Part of a small language model's weights.
Size: 12 layers, width 128, 2 heads of 64, MLP 512 GELU, vocabulary 2159, 2.69M parameters.
Training: a variant of Adam for these matrices, 97M tokens, 5908 steps.
Each number is 128 + 32 x the weight over its row's rms, rounded and kept within 0 to 255. Layers, rows and columns count from 0. Numbers have three digits each. The size before them is the row's rms in percent of the matrix's.

# up: layer 5 MLP up, 512x128, rms 0.121, rows 167-177, columns 0-127
# down: layer 5 MLP down (transposed), 512x128, rms 0.0989, rows 167-176, columns 0-127
up167 096:120113123117124206113136127143098117131120132150101145105116187135194116140154072158128095116132124119146123127127187061168129149122081151210113189153115118135147151149074159150128109046171174135129182137105160097142072152177116072128095148096124088124114068145185165118200167128120142104137122096130187093102088138136089161099147098101142136079124119179120106112161113112184085133074
down167 098:089115129096161112147105126153138128073101107125137130133126096105135131110148111121195167086147025137119183160099120152121052149081132064124091024092147101109145109154127159111120110205109111079169109183149109167118123152109093162126124147150120143116192158123092110170095083104095185160140163140174113147151140131118155113187132118162120076122141084123147177175131155173142148105146
up168 110:204132122121132090107149142185086074091117126051075154045172114130123074101088124087124097079171113128096130128149097123096149176138131128119146100079118204128127157091194157104129103130168166133078116131121140042136149148171105120138100149134136163164151137170154160086155112089183199106151113142158156078116111115118122119116117087113136079144195135141096133138146132119133132077160
down168 101:086132116159102139116183206084117139135102164162131112163185096156180129116157150158153142135108161162156147111049082142088160112134135126146194168055106100143135150094065120122130152117091146109101137117104146105130059137128128122156098110153135124076188171107151103129129151166144074119086144184081106148127178168122151120127141162124133087069111074066173182148150083080110131114152
up169 096:107167132147141105156105096068076163158126051151160175140127070187148141110098122110166134148147049110092127064122158137064148173122131069144142192140125109158132137141155080141149093151215160143050109104135149086116160141122134111112108086113168128063101099154111135146151127139093155137176062145176133166086124048126121153126117103152127097115161111121157146137091140137130156148108
down169 093:116128106118161094104131142147139144123130163161082076115071154160106100099139118110131175164130126183118137167086069135151102120068159158151158089102135125084141141106123096115157210110067147116140095122181163089198123114130134150099111058149116074123148171122143095109102168159043149108121135150075147134162092119086194142131115104127170077119149172118096101168099167131131210090151
up170 105:140105126170143087173106145120111144059124085131147117107121127133081178110151108081133151144133102145180160093173161153183150148191132076115098154128147089154100107098137114129080130129193186103081179165106127077190179143171075062129096146121136147114128078155126134143061107129150119116143097149130109140149169103090117117126145101126189139131142093135164112144120214141073052157098
down170 105:116123097088139137108139164116058168120143166123162112161177106136167127127117125124133123119167184120111118148116121141151144154125142129116075140108098139094165111148099158069155151095112083094135120117213158135124148144100141192160075117161121156108159114104171112061136102105117083160135141130087108071159098127179141169081120118092135135045225128156211081151126102113153141091052
up171 098:157129029118133123125128129132067147138126146095152110129108171115105098094147081159199075177073086121120142195155151087095108118099153137165136211154152120167112151137142103153133121095203159144171153109143133121156125117098123126178098151060053122108167130122131133124108125157160099118128156101146123118110180084117120103175116128109193041104172198127140173113135147105146119128124
down171 097:119125133067127052155128150140143168090142145102166088112138189077143100112135123126138143082082047115166099126150169181108116166140134126115127164093145108115150160136124096108067087110102144082121109127165168119107028112132123127122165151103123174189052117155133152083094154097141140182111114179179140116169108121127152142213146113164117144191088127172108146119106157109163134153102
up172 091:163149127140148132060130135076096091158127133107104137120083111148173148191167118165123131124138072041093122102082107096153156125152075209147154148165084100102139097154115120117111111069130168176114088122086154091143093162179119125089147111149094062121105139210145062120160129148118074137152140141155162150125116156131091174139159081113112155125124070156120144119092123122145185084092
down172 087:077087089118132132113110110126115105092112124115066174144072105123062168095146163105103162121161148104121117114121164161090118178058203112159144106167133188127099088119129079096114157118162118126165171133099137129131096116111082155166169115177114175174149145109167115188152053136171150083083154151123173131132158150147124124136187119173116142078155093083148104116163147135093092154195
up173 112:183136132053154134096146126143126123118104132079108105104057179133139136189136119127185148168138100078150154133078150102054135091146118121149156181183126128129167165106160118111090143080106101098144077132094156129195092135142131131131157149073128103195150103120183086132126102111126127105123139125148083196160117179119134165139118178050118092127112095109105138093083131186086127137067
down173 103:164144088146174134134101115101141140083113168106131097183221126090119095144079099139099121096118131078135149145100167103154069088112158141095148101143133114126107154123124051156097153144152124132139082155192178099191101129156113118134146170144149114147116118092150141146115162157153096176143113086125044124148087171111079102197071090155092165129128198107166132102092086174093140134127
up174 103:163051070111138163134122138179156115135142115156140177066098124106147142103080128121144135176130172126147105088153124153115131136164156069114119094035161127120194194161190132116140081125092122126107131140080121089129142144118057084153103167162122128052137155147134143100151102087092167127127145141176141098132097094101136126162175131102109096099093127184097140128216144142095118099088
down174 104:109185106119177132107127152110075103191106102092145136149164081153165115121166125090101099091098115152093116166143171133125124111090087154096092153163090093116154126110121117172116172071119142156148144154115095141117169168136152120076154063230129127107143170114152152106129154165213111077132107121102133138113167120187101124111111090091119107153223093085173150120154124103180155116158
up175 098:159132125165135101105185142142130055128115086092088162102105069178068150142110145111160133174150110105124109106144156118119114131163114150152099092147169135164106133129175143146057124140110211103056197114127145153132128132171086104172170105113138122152109118117126075144123130119166219089128164171213164118121127113134083133114108134101127097075094195135123104107068114097089152099127
down175 097:173099121141140172187094176102147108101114157119148128096167155103109168071103079181085171133158145093146160147100144095128084161139168111098106105057088152118102102119128176095109104100176139063133086159170093145073166098151116035122146061145144080145128135097091128088131135159141113102119112138163094126170095140122155162090163165212135130154147165154108118112180148135123093154129
up176 092:180133124098152131142188133141094087105114115089069153112101128124133147117193136089103150130127158106138094155132109084167147138204059144190128161035055178112149148076146156101108172066106162111085118144140111110176105106172086164142147140144116131114128158093176074093161131126133132162109159096132128182136125117140139133122138155101178163097119071114087127078150154120149102080072
down176 092:121151097179155173134156136147110085115103117123122112126104080156185128122081163144117177117130106099170096178111105106140172133144163059094101135188109175155105143119093138148137099210087112073155114049152158121089178119163161122094133113101151155137128139175130126105114128132121147118123151118137105178154110094173227125111116091131100062119074092133099145174174081102128094190090
up177 101:110163145168149131111168181131129083149122119209083118117153116110056144107121155115110101176146175158079128067143118175175133139232108146131153112045153120141162094129126156088115081157096162193062126096139131125110158140111069115105139091145093110079109162173109108126162127066123137128140114155148135097142127082117122114137117057150157142077171108126106120117172124169110094082137